Part of a small language model's weights: vocabulary 2048, a variant of Muon for these matrices.
Each number is 128 + 24 x the weight over its row's rms, rounded and kept within 0 to 255. Layers, rows and columns count from 0. Numbers have three digits each. The size before them is the row's rms in percent of the matrix's.

# layer 5 MLP gate, 512x128, rms 0.284, rows 218-431, columns 64-127
090:124118128127113123108119094132159124180110095171130166138145075108108105102153141131118084093113141113110099129112133122127124145119148131146111092135133106157148135136115140104143090113124137
110:124158156122142123114176068104140133122154154121146129147091131113113137107153114107170116128136105143099117127129128134109150117105118137163155164106128134153127083124104129095135084118152108
100:134136088135091137124139110100147132093164135128158136150111103149117112117090127142088102104129134109100172172137162109106158164084160143119142124132149129123143112078095133103115081141168121
096:171141086128148156123102117146121113139127136138151113124112053123160130122127122088120124087112085129092132115161128108091087158118123123134119132116127163105133133139209149152113162124124124
103:132097121137106150128106089127161115125082140133134133104127167148136170149082113151145091108138156101124079113122139129086080134135170115104168094122113116086122137093163146131115108136125129
091:121105105090142131098154120074132152155170119164104171140164123141165103145116099144097127159133162098125144076132112126115156112131132091149099093169104127102118048134109126129127138126132111
102:183125136123132160110100133125090130120118169116166132096100134116124072116118109181112166140134145189113116121129178139134106151117096135147111149159136166118140127149204080125113118133115111
100:122143114074167133136113110155100150083135111116141167133129137149152149144148130106112160120130151114145170133088109159163127118130150105143139113116150148125116115108121149121104144128102134
100:127132118152149111155120127081154141135129086117135073146128127135118090148160126172129107171125176123148173115121129077127178123125157150125165111153183110119164090108115137111165125099112086
102:148135120116120119141113130148139130099068098126096120150085160130137127155142117106130141130137131148112134164101132155177136126125166159130151132142084144147137137091119109148120101132114111
098:113121112092123100109119136120117134107116125106089087121155157139151132083105090116085163138127131160122154141124103154136141141124147120104154123115148133120119141096122164068106074131143185
108:141147129087136111101132165146116123156107125158096086113125120100152128137152114135154137101143094117152095157124134112165119119139146111117179092099077154157131104120117144150128152110081129
103:119103145125120108138082097152092146114108146097140126142138121164167142165111152137106141123164135140168132128101089114135150151142138094109125150106092104092112152112132047146111141151105146
089:130145129154105144152150111126108106172148116092141142101131138119105159105107137113128086135119130102148109111057144099135119128122152137119130104148119121112129145100176146154168115094120109
096:134152161099119146137148128156114084149111121136095126161103066171127196118122131132149166116093124141131110127101127090118106162101111096109161118120150080073126167108108150127135114124138133
096:156141162111133117123124099074094111082105112137139082136118120156109084124096126140139138139121160111150149154145130105144095160121075139109135121130154137113116073101133120120114162122084165
092:110147093162126117132127124127088102127101091165135131159118084137130140134149174175132103170189111097167149114151149168096122153070129117130147129099155133112077156104161173111157143128106103
097:135117102146139115151127118134158095077143140149113151095088092102138120126129132167153117113131117092099148149124111119090108136147159132113166139091154117119112130094173120133122119153154134
107:171132158156142127143144157113083141125151143173126118101147124158139093137119135153122091111148043137095133111097164119101133118153149130126094182135122090123107126134123178111181106109144109
102:157108142091084111116131141150116138118093120091106119166132117125174164131140146125092122135155116098176108179092138135162119156105079127116140163150174167115124092118115123165142133127136153
106:157118123132150102161117103088137107129135097128120201096109130117153108163117147176151161132139129096119138142154110117163148143148112103150169116172094115158148137116161124125119126117082168
094:143127121155141081151085090171139120137072114127110136124148147171125128078127092165115106133177121138176115143128102098132144156149144133152124081134125113126122085093122105123122086122100138
099:109108086130095110098157093117084141130123108114111161144142107131137073105158134131142158131146104116098113082123127099074150134105119135093160140097146156097145070107113113079134123129110131
098:139147145157132135107108114134137108141156106154141138153151139099130112115119146151131125157141106113102136103145238102155165145096113150114105104154133172144161100138153079131154122111134126
095:100157134159120145173096167118105156102104140128149143125154150143161153096158157141143137085121061152097124141115141136090088097128139110136153164131123118141156121193147127138139150137154148
089:148139119117154123137110090123118110128149107102123091129180104151120092107159099091137114137084134162148141149126102111138155120119193137121116122098146094119127154094098129131126144118114161
103:130164116107129103179129151171188112081137168119121102112153078072133127123133136110099138153150134151145103132131156151113162114119117132107145086159134111101108126139140100116131111129139094
106:113119112116140102098127115109146162113195120172120125103117107074118125125143160146103116148121165111097140117115128138116106148134142120092127134142133132142154088102121091129087128077146085
106:153096170142139114128148130142150122062143117110139098145147173140167122096155189162114083110132147114106150195132161133136151114127101137135083140112092152144115082128124131107146091100138163
099:132146134148149140130095135133126167115119126114127091136131201156118131115126172127085143120084115159124125125120156150088134135124149163124106121142165151117157193092125139107114082102167159
103:180161153129171154098108135155138134091154143120099132079098114090128129120105108115110114104169104149107131146119157126134119144100168143118123126127111125150152147131161106121125123116133099
098:158143138131126150110116119145121137115151142089162106105136131089146131123125089105164141070134128139140112157122146131094155142113103114126111153160124111109099127165134113148172125062097092
103:136118199132105100126054138131145134129142131108087099134149138126132102154132149145107139090158128120122155149094098137180107116150169137121073108140126147151151117137174165154135140159096105
094:124096160123090144097116130137110138128169144121103127115136125134112129142125127154080176125095113155150073106127131111120151127130089171183130166130128119154124128134151135129143083067085157
102:127125127148147087146120152055140105147070120133130130091124112138134112122135159129136134116102144138152127139136115138148177115156105155068187137123103149101116079117137119134109111094141114
089:128130112086106145121180143098079183158110115110134130175126147111111117137087139139156128133123138092113130170122112143078162047134162151090104143112106115135136144128143128158119103096132125
103:083126124163100139196112133131157119117111096108163079135129076141141102099112095145123142095151135168098115141150147133109115133156105170144147105129117166136123072115127126119148111117131158
093:102159136118153094136085127134113139062129081109143114123117165092113179116152163138109137145113128141140101163108120174113132134114135112137120105110113136150102127130138147110145149100138143
104:136148170101086159094126089140131138142141146183112148142140108145123109130162178160134130091168110141153075098088114127098157098077096146103164109098099107118136122153165145103151090109112113
090:120135129088138152146116136086163169095140123141187144115140117136126170149144136153097155110118111143121103124122107138161149134135138176195122110152149205098117129124130119099098127121098135
096:121138135122114153104135104156160106120158144134126122093146107113096116134120136117129114133129126166121187103128149154142165112124160121159124140094133115141109127126168154137160135079164157
104:162134105118127150108174133088094081107138148120109133116121146104091153154119115133103134083159102129120123098125144082176125150089133159137129085152131169144126133121150107103128104111090119
095:171137137160105137097155077143133142118162116107126100095145102141097135094156102108140176117173134099100132163178110119117098068172099109146121102129114129137098140103118128136115142159090166
099:181144163156138142160122122096124098114127166148120176142172103130154147126169129155161121138115110079163127144134098127115123133120167125086101110181074147141092110176105150123147162108164119
098:114115118080101118165138098095159123129126153112164117184133156098140085079159121180106130169102127160135112102148110124128118102155109112129128092122125118144143100090154118140125126119137112
098:162130122147123132135103114102155133146137108123118164134128137154149099140093094088098183116143148148155126137136130093165140097107158101121119152140130145128117147097136157144147105127133143
096:159105098135077141088152127148164086101114111166136150106139100136146138134100101131135122082179131121114095149132152121107136128155143159153145130127125103115115109099157113120151090138120114
096:141108118140122111114107147089093111163119149145125109131100131108113126136139130127170121112148145147169061129136101082164141124085125203159126108121132139130056156176114096128113144132124107
098:156116153121126129142106124112146159137112139145131101173163101132129092110119127115118126082071146114113145166145090154177129139136104162111090117128091132146122126156115132096131118133084153
096:207147142145125093114129120107091134081160133126112111132111116110120104108156141123144117102095098116123140108111133087137123118111154117131118089116115129117067131157157185134165133161092119
146:126177153093161146168176098162051147091140137120151157120139153103136168145145117106156124101153157115098180136143130153148131116101136116097160123134108115167112122132101115118124120127118118
104:147131162098148097097132117111116141096137120172156128119125166138153154096121128122161101148123129126161086192155137162164103149127160164128129152119102165143141105125109128116168121155141106
103:147131101118121077106127083130128103091049150137107128124112117137115190180133134154144119107134092132143139130136130124156124142107152163135154150176170094133115162154150153116112136095082106
098:129150118137157124121101113141141149076153115113080150127159166126094125187111110108109129101166171147106145078106104115118183112119144120141104119125091126162130119136126117112151125097139128
091:108154157159142120123114151126123139122114120131118085151135162119119100130131099133189119121138099153137120123127142165113058112154109165121149125119079153122116150162144091138101071119133114
096:125125158133156112111097162115126125138143125140109124149140154086142133144084158170110069157129169119097102077093135109119172117135164138133120128110107120114103124140128152129153144089150079
092:105146118113148143123087164131149149092144145176119108136151140137157105071143104124116123149168125115101112139132076119142111103124139148155092121110114089150125127109096121135167119090108099
103:143122137147110182137106135147094124153152131128143142088137095135139120072125161137133103096138146144105110122157140111106127125161121143081164133131126156143125153173161132087053128135143097
102:142140130137152117150174120110131155159135135130171152143092147108138194106142125126143115095148111120123143136131134106136152106098133134150153148166129140098131105148138104121115112119121110
100:142128113090123164132135147096101125142115103105101144112118132113121184141140152161116170113100165105136151103153128109100060173119115148138155090117120107061083130147129112152129132104164123
100:130121165150125143118066144115116167111109138162089123120123132138122147136157092137148136115116153108099111110128132126135129091115133133119121161081120144139139138094146137139081065163144130
108:142207115102150143109109101123131113135118136091125156140119174140120100084112131227099113147154130136153144120112157138109110127138156126106134122149074165111144125125111161119089159081102131
097:125155155130128118116127112101116140120166129137132126120154130115117165131127151111134165151133097135099122123091102079119123113143119126115177144094122131134158164138132157119127042147167138
094:125120125139103113136142111079123142172127145151096117124158143186157131124084117143084138143106141118128129143094132137133148137148138113123096132127154128138183136152168083141158138117114137
100:129173121144113148153145129123080103140139144146116135128070081086145116142145124107123153129134183112128089140127121136139159161104133085149166117164153147132111081149095156110108128119102105
097:135105153114123132143137129116078173140105119109144190140132106121151144171089075137113137168140104108124091109172106133182147084132147119116133123164132089110135116143164111122106128127150100
102:153132108169091139151043114130125150141163141088119129130170129124124125117083153132088104109108147128152145121146123102150102165120113116051140167101158134153153116111146149127127073152145160
101:125161140122139117104113110106136139137148156127163090153135167112122151146142122135183119071121165142147126100135134110143146089166113121140113104113144118123147108119155134101139105099117137
110:166175119157099175154122111122113151167155149167098105150092087106111120135147189104115188141136112132130136162112111130141121128131147143097103163142115151106073147148060136114160103106148088
101:084107137099161123118128129103078155126171165126111114119134112142156122134122158098137135077107117170116115154122199075145161130173158175159132175134128141123108146153153108157112103112146126
098:153117158118114168156116150111161143093082152120138094115127118106124076122115131115130156149098127132102120105110107080167142125171142157121147140159126110120187136135140119120089154170155109
102:142138166146106133126100121156131112138129125116108157156114121165172092146083134161102180119136134139103088117114106144109158095172172123133109092105103144141095140122115104154132109090110134
092:108151107159122105120158118136132114147121130150137137111093109125134117137111120203145141156103104097177151111122112145114120125148110139112168109151131103120119111111121134128124143134159126
090:111120144116166178104114130168149155085124160136133156113113116143163134138095150130159156137134153150112092130131117132093129153132115126102153131125059108121084107146150135141168144164143140
099:156132096146121111149103132079149123121137128086140126123148129107142125157128120162110109126114120134065145121090145145103126146162121127094180144172117119159165081084096110103097099128102142
103:133154147154122112163117151104112152110136121155135142128168127106117144094188102163112128086170120124116150145123126138154120125138129086134129146140087135098110112114107080130126097145139128
100:139156153109125123072130153096151180144107086151107139142140112118125141150147147147111137139085094174131168099122150138135123090142112148126151124120122134135149123138093152138117111119172174
102:104141146136161151145095154142100119172110102123109092124155137080110109123120138123169111094145163106129123075129137161156114120151153162112123114101114095149103113151140157108154170153132127
100:147116139111085107111152133126076119087088146140113094132163150084112133153155133120133074142094167135131112153107113143130139106119190097099125112121104135134133153145137152120192138154138114
097:139156119149140147102085081153148181123097135082120147119063149138106171138070103133142144092114123114110142117144167126111114099145115142112105140131130148119146146149152120179170138088115148
102:167161108142168137130126144126134104091122135135134127155154106050143106102140131142140107125145121100139154128132137112137108127136093149120116121111169129133124132094140134148139125057078167
103:138134121158093132122128156164151081071148153114147096115115164184133139116127153114097158106136109131127147067111121140149140148143124105088147142161127164102138139121144135109144121130120144
104:132105056069097133093111140171094133122086096156115114131144120119120159115146117130129091120156097199118127116158167131129111143089111150157126136101130088124125120171132119095161138108138111
097:142156169125074132104103082133091110130119154124113119130116133113149155134128165148133137158129139147142122150152154105116202093140134129140155142145120135104155097128112121139104119130118140
106:126123169114134180123110126146107143100087137138121126127129120127077147128146127175150150124143071140148152119112135131114139117152126164146150127120130127107152116095114098134088100079125133
098:112156157145125126133140107147112155071121118152147149087160166098108162117103149140150144094150139130148116090109129089138120152096132123147090103131090120073137130111129145086118143183130146
104:127126110111073140155114125123132187125143118131156118145136114155172139104109135135124115126136133092138081142106135114124124130136157137124171134133124108151141116126160125128103083140143162
097:125133099141173113146109113164171111139125144175119110122123078122148104150159159162135153164131123108147110114095128106149137124112141133097130118132102173154188137123135126135114106153115130
100:146135145146119108128129134159109091136114127128098104162143094087084170116115122139090125151126087148142130162126139104143170122127115132126135088127143171142123136147118108103150107149128101
101:168130132086123144186144145122131178165105117105146136091157120151136156119114119141104136116128110125132092121102118104159134126099130155118123143151154173153115128160162136117134138081122107
102:123165119152122128162092135155128118118113096144134175122211093100125174127148142144140139120094125139125169115148138106124110154116156127112113122094125087123110127122151110087136133126118128
097:149150149148165107101099120105109066130144157104115172146122117105112156109116116160158122071146108117153121148103139133122134098106159121141166105111107155158131143155122112144111103119112120
096:124116097123139110122104128182117138145089143163106113087101124148197131109146139119126104120138120105147122142115128133108121128163155171148157158091095177111148119118151094117131124110120108
096:123161121159109095141104149135163142115097141118145082114076148113125098125127150159083085115145145140112098154115135146092145105150120151129155083139091122169148123177152179098139129116143166
110:118161088098103132161111127101120101151142144136157090120135107099088132115129136110143137106147077099130131115142118139159131127157109090137146127067105134185121115128154145126168136127120175
103:150108144124098105146146122131087127133134123162098099171144140106128150140099116168170149085151091106156114133137154138095137132125117139120143076122129124106109114198119128128104082111126148
094:140098136104145101092114101145126175115131138111129137117134117149113093127106116150150174132124162164102135063146147158149160108154090128152098153126102095143095137077145142150127095127111070
099:148138117164111102093086132106119116113144107123128131041142181133130133074105144127115125079157111127144154158158093102146132107112160128158139180117125124126118153103147139129079118151118130
103:167117114139129111124133119120107141108150132145132113152126129126111110124141122130126127154100160141171155152103149108096129092189148086109118134134049126139137108126128168152118153069096096
096:183119132140144135135158120153169141125141145154104146113094086128081092125117135134103132159109134146105122109140163124140103141110184094151145126125146106114134132141143118099176159079119152
098:138131144127125141080125110093137094147090126129134122092149130103126141112116107120132080145135131113175084169128148129127147130127182126110118119135141126154104090123125140105117122126143138
092:125135127136133143101149141172086149103120122137167105120121131107121113165137145150162127160144122133125163134096132131114126164133105116114107078126114099119177124198150128090153179096123143
099:148145136125125164146144126142094129149090087135147147104109138174158137101114125133094141111153156166184136170083134088116150145117113124157135134149143147136091081167123134115115139103110121
098:107140165073126146127120098135108144130161151157113098127138130144123095119119139113150192116103116118141137102134145117115122123107103175155164134120107142163135109153141100160146093126140108
089:080114089099129137173107116152142132136128067124141098178136130112144109147110154102107163115053165136160122134165115110106096121126155166093137119134115141128117100107136125167114123110141122
106:112151130106138121141149128132142148143127152074100129140099155101146141153112131127099092132105153126080139112118101163135108086138132139123145173146114127136110122136118149095129139145099136
106:118172122164073139117124138150127120158094147089149126160144151114094112124123128131097150106103165130133158125124146093182120145140119120151124148117109154129139147157109098089144096102098143
101:081155143165126143112128128092180106132120143135143134119109136121122160100110128118181079131109091121083156154121135142170154130104158161115105104161083113157104126124142134124115099127117130
102:141152065068107124124130140156096133098093130108113113131146157087147123106116111108120132131149140161126122143166100146147112090141121166137106117123148139131128089130131089142111127140137119
100:148120092172131144147162138181148119116129150150127163110132117119100059155070138126113143131117128126119157107126121131129146119120133168119152120095101127099121129132134174125085135116107087
110:145131100113148135058145099135129170146094168111116075147109115123155109124084131093127122128139148139165136125106098204131133131132125117131132118109106105130131151134127135158102101125147127
103:132110124096107146127076142137080140157137149148124113130116134102110151142131145118155118132121118172163138101118121103181141121131136120159144105136093113131121111099180156130121183113114112
102:151143134142115092132140158143127120129129128133117114155102136116133133111134086199133140127088120109102128150152106161164126113128110134143133114175100143067090145139137119129109145129148140
094:111096129062131173141126105092093139142125125169115171170146106098111138117085136125128117144155113134142154129128163134115157137130178156105161136134138128138120147133128168152126154128101125
097:100129118156096105139101141085126134130127076154130143158137092186182150090141141142091075118116113122123092140108125133169128140108132164139107140147114178137126127147141165141183116160170143
098:100101129122135129098115142103053117127110111144131146188142150162182094097145156135137068132098144140125142067111106120188140103149145125160116113118112115105121153099142111137106118099158127
103:153136191157140100115090115137128144118109134125129115134116167127140144097126120126120105092143063158091134105103134157097072136149123137127114150116137112117110154092103166158140090131167129
102:114141177095102151152158169143116125071160129123076134096148119095065151139109106137126116139124136114161141114100134100141137120115134197134149162102077116152133140122124108138172128145131115
095:170132156157136117117133134147096160126109127166156156143099144146094121165158163178140146123112093103147122097098171134088125148103161108111128120130141114129142105123120120151145119108145113
106:213135168132132128173159092152138122148113081126111134113170132124128132135126119159143146130088150189121177123114132131109114125104120136134140140113153149129128117125132102092127131101132128
101:155144110138116097121101099131160135138114109181133123150137127105114127128110133127144137085123152118091181115156106105126104127109116143163135175100093133117180121134129093137105110143150114
086:113130108119127133152153165128118100120147118131126104147128131092124140133155120100141110130141093115147124132170141114169147131146120114134123097109096118117121107147166078180162102132119085
106:173155112185126141106152170119115132140083117126129133097138101149158135105122143135080130129049120097109121137091141112128138087120103134131123142142091098114124156176136150164100119124081112
095:146152090132120081115130131160116189158161148149123153122139125140092094153127170132090136135137117117149129166163093151092122123108117070133097121118124136137146133127100104087169137088133129
090:136119113143094129141099083170114108132180122121094163141120133146152155095151152108133147155111116135131109127107177171146143155159115109114133147135119148195124107174104084174130130105163087
104:117112108144133116099137107172137124138111148129124114136110140106092124107133128124147114152153099111114170145141186117094141115160096122149114141090144099154104070177144129079140117100166121
101:141134119151119098118163129126146108156145089124136111153124119053150129095145117134119172141102078104088111135153162115123128133121143141134148161135155142138129107121120128087148098120109105
095:153164143085100128114139120113148117133138137129091130105079123109135116094117133118135113095134164165174131099140145142126123127103089137165120158153147101139138159151176142102126151098134108
097:165173126113099180086109106140125158085143128114158156098131111120185104127133126104124134098166120117169135107116121123120135123105116139151137085126119116119152118151105128091134115146086104
097:148145145103153162116115134124107138133157109132136123068140167135159186165121173175093129116130163127093089104110113112118132154090172134144124135128104134104123111176161078132131114100123148
128:151169134155170152170126117130124125090157170146131163138144089101124171163118134111172139114152146111115150162101141147141128125143121130120177172120096124165121101171092112151112130133146100
096:153160152076132151090172112112134127129109100150112117123130133130146111109121119118111158118140119105153064119127134166130122102086161123110149141136123116087166121101131138112133109142148145
094:137119142158135148143095123142107151190134128113088128150157088109160123107069140197150112129144140087136120138148140127112092165140093152118166118154107142142136129150101149177138114122131144
102:170151151109143141103145096104132121101094076128110146145113155130156131124153126121135125139164171166126136141106082122104160108091113118112129117183120116121127119091080159111076110101100118
103:112182142135144113158117110106132134118174158098165117092144165114116125119150142111145106107106126174155107114101118099143148118148142098116149112117096116152153134143099100170139109122069131
100:152123103155137170104129128137143073138122125087097151160119097128147080096096097191154157114125149157121129130115125148119117114144133134133093100108138137177132158174140117122127084155098166
099:066157179099155129159102168160134137112109109117097135114150148144193138100143071141121161108092114144102178112179152108158123126114156116134160146102128131123109098148141118152165147115128114
095:116161150183130139141157126107125171138150113111135162144097115083112112130150150125120113107108107129138148130118116119085125191123129117121132115143073164186114148151130137093144116123118164
098:116124139165138126130105117111105146139169165143081088148137145129109106088159087162129097140071121121081150126123144134151124123171112123129115112113122152163124145155094086149104115071157126
093:143148135110118145116131109120156139146079143117067153143162129094132130152137145151146111119108113126155149121128081143118123164158104112119131119098122130079138087158178149146106134103139094
100:139109144095126147088127095158158161128146145131115150107127097150109154124097060118133148130134089135108125107137130190152141085121104084142126111126132140114117091149106093132149149095128132
094:121138098113116099134084145097104067133127139140103148110153123109093136176102115114092176118101143150118112128148095121154114130141130101129131074127139090137143152124117165151118174130121103
093:120120150119143045133114130135136127090122152117106082146113178102126114159130138165096113146173110117126137107137127100131135188098116129135152146143140133106149124113149120111145137096156089
100:140136099174141114102099124150132136126141093188141108105135160094173098109143069131147142133109148134146113103147131115135115150122130116085097131150099107164127166150191085102129116072100104
101:121108141140110154120095165158146140155072120113114114096139157127107150124153136150138120122135166125156112147125146131131104153153140193154135155148072179119091154121105103152117153147127145
103:127148116115151155106167141141106121155144123110122111130112141103086096125113157156142110134137151103097141144165141093142136127133183130079117097121183098122151121099106072090137150120129160
101:108132132139086118155142159123147172128140100119135125151123126102183088111104093135111144170157117166122122112101110136129120113137143108077137142141102099166076133143124149139158108127172097
092:134174128175116172124130169102128124122118085147127134115112103120085145132112119103109134123103127142110117082149096066077149099165089118158143094132134144130145120131108148106156156100152143
097:099127152126148133125160112157088111155142139157113105127121152110086154127133126154115129154158100084122109132080155106148149111143080157154114116138067142153109134111130157100080103134149145
100:138127122158125119140150131118082176110137125168093146144156171111122122106164197154132151153136116157140122151131156116134107127109113174104108164140134145107122106146133137123116126144106161
086:142107103138133122149179125133104106122106141140119110119134112140138134149135110151157095097098129143142108131139113094119120135115095112160155124097148124124123177112145147096130189147144115
100:127092121116085109118110153136101122124085130102075130147146152170086153127140146142143139111084166158149102130126142116093154120144138152162166139125147138143143157105100159115100150159137138
095:146097146118149121094113142169129135157138100162122128084115147116128132121162143115116103112167136163137146116134166152142126099118105104181173186136153115119118133105077102092133104109142107
106:120148151145147148095183133126080149143124125084166084159101112120136126126126130130136106129129118123135094072163145142112112149117120118088149148124123150102155108131120130150093138131166140
102:150096109102143129145122130135131121124142130094137116116110145114194134168125142163156131138134091168108161124143072127125124119105144116143142163119131165109152131153159136137094094075137142
106:123140126195147122137138129121137138114123184163142079125139153082130123123155121164135114127099137107103089084124190147143125135143103161112142121097106135126103113113150107109184175138119159
093:131144133142112147137085122139122106104102169084153102095123133135133136161132095182140147158149135138144144134173096097177157094145144104105131148110166140117110139146131160067134125085096127
099:095150116143126099089140136136121117139135147161099103151111137088133113069059168125127122143145092132179120151123144133108121177086112142131175133129134109110138110142118153118112106109111160
097:148155137142106107127165112095105143101159122110120193113178086109105109135109131160135112133100160176149160148173091155126135138099127100174140120141067107151103131150170101131119104105155124
096:125146140106108136171152139126151133140098137132137127159083129124116127109150192171154142145117161117114130145110147088099095156127137111157144160075123156181092173130162119124185098098128128
095:128107153130083117131153114141139140137131128089114091152138071089147110110141126101104125111137130132117117145125136146156130123133137131148101098132077152118127074101081149139130164134106107
094:120120159156072134110141153128113129182108139122144139132105120097145124105082115143095127141107124149114118134114172148132139109105139125109164171149149168154155148137111139121175133093129110
095:110176108110098125121140140130138107117114143160052170141133094131088126121143125120118150108129098168149149150103116116173106118132107131116152108126144176115121079117110127094130114157099104
103:146114159089119110151156169128098082105131129127088123139123090120125158110150154154122145121143159102154105102118114091115108145151149112150135103094128073160139078163157085112100162133131108
104:099108174129113134130158110146172124102122144115142116127100148115123120118147137131058142115113137143134106095122062169117085128137094162122139105151126151145112168110105110133097126117109155
099:163115117142118109146145101125107103139148145103148090149171112126111133128125140128152152108088124123124170097130167103164145091154111129124134095135112146109100112133123127103083172112122108
105:114131152117118149104152116110178138086151137075141070139162118097096113144136168163110152127177126191130130122118155151105145141109113181122090127135141093097126073101132144131118120126152161
102:204142142119079147111138103125087148125119149110150159113111181121126120114125123169093151145149059107122119138129155140111107143163100113128136128108122064151129118149117123144095131134122124
105:154169135085107148118111098129109139142136098122174137156143153171128126121135150158130102145107108147140177137130116132078135167079083121116120163172114131149134117107142136096136124085147193
092:093111112114098063139132059135134124111140088090157126143142137122139132112083139115116146142133137189107115124155108108133109147114114095103102116137128108128080128093100153106106143133173111
104:089119148127144115157048102123090092144166150123126107132145108116147151123178136140115125122146151116162122131077163151124138137165134130125162148110142088119154134154115131161129124140124147
103:144078121131143121078116125153124155165123109088148066148167151149154149106169097104137136102143121097116161161119153143114099086144150116171159137130146145110108119125124155168130126143122095
102:112127082089154125119103131157124114116112144148122106177112103139144117143143107131174132150088110107142150121126145147167148156167137095094148190119151099120138106157187116091102126138103148
104:131109130159144125139090132174124174090128163093113090114107079072158102156150159117151131100088114116133168144156122142131106157158131207112113127149139111137121093090179103149117141105115111
103:114143131146138116128155115095087124134099150158093098104127112073146106145110094165103075129133101158128133120126142131130075161153141107124135155191114127126152144087109136163099133172059135
102:111166141170111128150113080102120099075111136125086091135137123131158152161096099131161144165134092093142178105130140144128144145122134099144125137139130140106165187164120096136150138142115120
102:088160076128180128125138138153101199138120133129123130155117120136154145175104094111123137126119118128119100144149082112104151129135130164127158102139105128149120132119152114182130106110152114
106:119104137128144118131129155122125121078139180151099129112084105154114100165112135141142189101130112160124139120115137142153120089148112118105157109123154089100138131141110119120106115086146143
111:113113110129086193139096152084151124128091119099134091125112149092173120153163129159146140140131168130136134100149102149114147121127154128164164127169101110112101135159108120106091076128159148
104:136157111132115191132109130152114141079102137135103135115124077085142130159096106127164108154153100157115141149135149136106142143159122195154110109141138121114138102095147130147145105117148118
096:144137103153129128152142140146130145111072100115104105171185106098148201114095075144113181106160140126123121137096076135127107121124137103109117100162121126101101130130141150099136137123124111
100:136107121119088093144155164155160160120120175153112119120098130096169115119100106155143117122142098139100157166089147122108123062122118109089123181141081132127146146100129128148155154132115138
099:101102156106082138127160155099167129091144130091094118110136134123161126140065146133100154142110116106094147102098127162100150123159125184104123121173166099153157150151127112128132127118070151
100:115137108130089140125151172132120157136101098135109161152130102139155120141172123146157199101132168072144169130106149150085127125134150115136112132170125115127165108152129107135132126163103119
099:123115175118122143144129141110117083141137088123145091123124111122117066139146171120126121131119173154096128108168150159152164105123120135146157135109138147155115190141105095076121132096109114
095:143139102127140161136110142133163183122119127119151123125110132082106108135119132161142096096096106143124106121176124161177080103100139113123124135160130144102141136110090115137125128099118152
093:116151142107092132145125138121109127106119128128113153124124060109129126138115134120121106127119141121140122116114105128174123067133094126135190119143110074174124138103107152200155125130118139
091:141131112147095091143118067131153167116100157132144150166079152127151123092141140127126110109113126125144152109157135183123119176161109090094124117128100149122116099154142111107175158119143128
102:108158108120121168195129095130090154150144130148119148156113143116102138160125160100142129120109135100098118141145144071082128149123128099111138148168094112133101123170113119135179148141112114
095:124128105155105127090080143085145113092096109184140110124133119065138098117160124122143137141150116129125109090121167107169110106061160117157141112109090144114115129139117064127122130164117147
094:113084086147146163099121125146123078126115163155115133181131128145103077122161128143144149162140120129184119141181090119131104112113129127155140086161162116119122150119137172120173102108152105
114:126163137159118178134165152188122113150129134136119065098122122158098158110126119131128123169167166104159095159088133101112105098093099133139124134097130142147130138126131178145156125119099118
095:089147167116150154154122103136121170107109096109157114135121124150130098096120133130177110181089100093153108062125105167127108146148149136131131111141128145149169136169160163115096131128155104
100:130133110120122149127144136130128135159145153118145124122142126122133096128110151160135124138118126148150142132162110089145158125126094131160141133116082135150142130114144162131134141161173148
088:138100155145140169102139149128131112138174129130070174118130112086140122144136166143110169127143072131121116146142140126108113107129113112137121160144120066087165097155137112138157125130203114
094:159094124118100139153129114150185106121104123110160140142124105115092192083113111124116116134141138106131136121126105125111185152157134123120110134129124146164163112123139123132136152117143096
092:138175135152141136129146145151112143133180123088126090099113104165160103162106116137122098138090078094083145155155160144129127109071102119088141110167134131149155146145148149085131152124115140
106:171177105095117146148148146108094133124145079153144125164132153118130183157134142123168114119130094149087155135138134128134130146130145165109121151140107167178136141100113130152121134161106111
107:094132145115123133116082152104150184147173144151094101091106106113130139126121171107117120132106118137154120138118108121140155127108155145139114139091146139104138143135127130137169123131154182
105:135150143117152176138152110141159174153150149100121194105174099128130135092118136114124161133101133122116125087116134112100132125109198106151093120133140117127151089150189101139128080110124136
092:126117117149099162157166117126106144066121094130145151151108110123102150131175115104148126146158120128160121143115171121100173162148135113133127100112123094058119145121083139096166102117089101
100:154104081119120131145141153127154103142131111114111021133144136130128115147149135126107140137145133122110125160148098121123133141109061148133116169110125147112136136091125133148145136125108097
105:142109129163143138096137133116099135109085121146103138120083133088101131145145120197166099080142134129190142129121095149141102150129156119160159144122125099143149134141138123132126149096117085
095:107130133141084095127120139146148142143143109145076154181094149054136110136184118128136154091162099132134147115134091119148111131111121108107144100099133140132117134068118130151147108156119122
108:156115116143122118133119144112129138106161174099133128082115173082170129112131161130147150130157100134106107105112121080103118114139114116121118156147159095141070133131144115144135085128127158
096:119112166137127138128121114163088153109123133154126138162142136142153149142159153147081123075123123098086131168087125184157118121140145138134097117137136120162121087113118149117135138084124146
097:141127169135088134191129120153120156094161126158117125097153152069104120143095126145123089100132159138108104113152140115129192134117115183059120140157117131128147135111141161155111112144118123
108:140102119129138172116110139111150138112132128134130165122158138148123129104097129130137096113125093116139150115143137151162124132112131176091120134116163114178157160116115104107129078107130122
111:156155128140102165120130129092127132141163117163079114132195136112141148101147118148109126100077149110125151106126203126132135122122110120120125184150154120077147164112099103119193130114126122
106:095148157121103105170121114151152134105144141098120108126111149158111125128142105210126061132125093192106125114139130159098100136138109126132134159131115107127145122130119135118106140136157195
102:122185123137115144121137126150087146144121109142162117154104113120126170104108145176164132162128092137131100143114134115080109154089090150128091142110115130134135138095134154124150121094120157
095:100119131138082117151119107134145147163139093080136136123134099144103142109098177116126129127140142111079128096117135139154080100123119120121126139101165133181101144118152098102131142136095115
111:145151128117111130122070096143132131148124152089104131099108152124149138106076139148114094141126169170099080127159102114142103156117141130143108133084114147126135114112141103094083134096170142
104:181124123199105097104132138118152134142082097129137114118105176133148129094087177088101097128098141125123147118149161106114092157120135158138117116155122150127140068114131121120121113150123135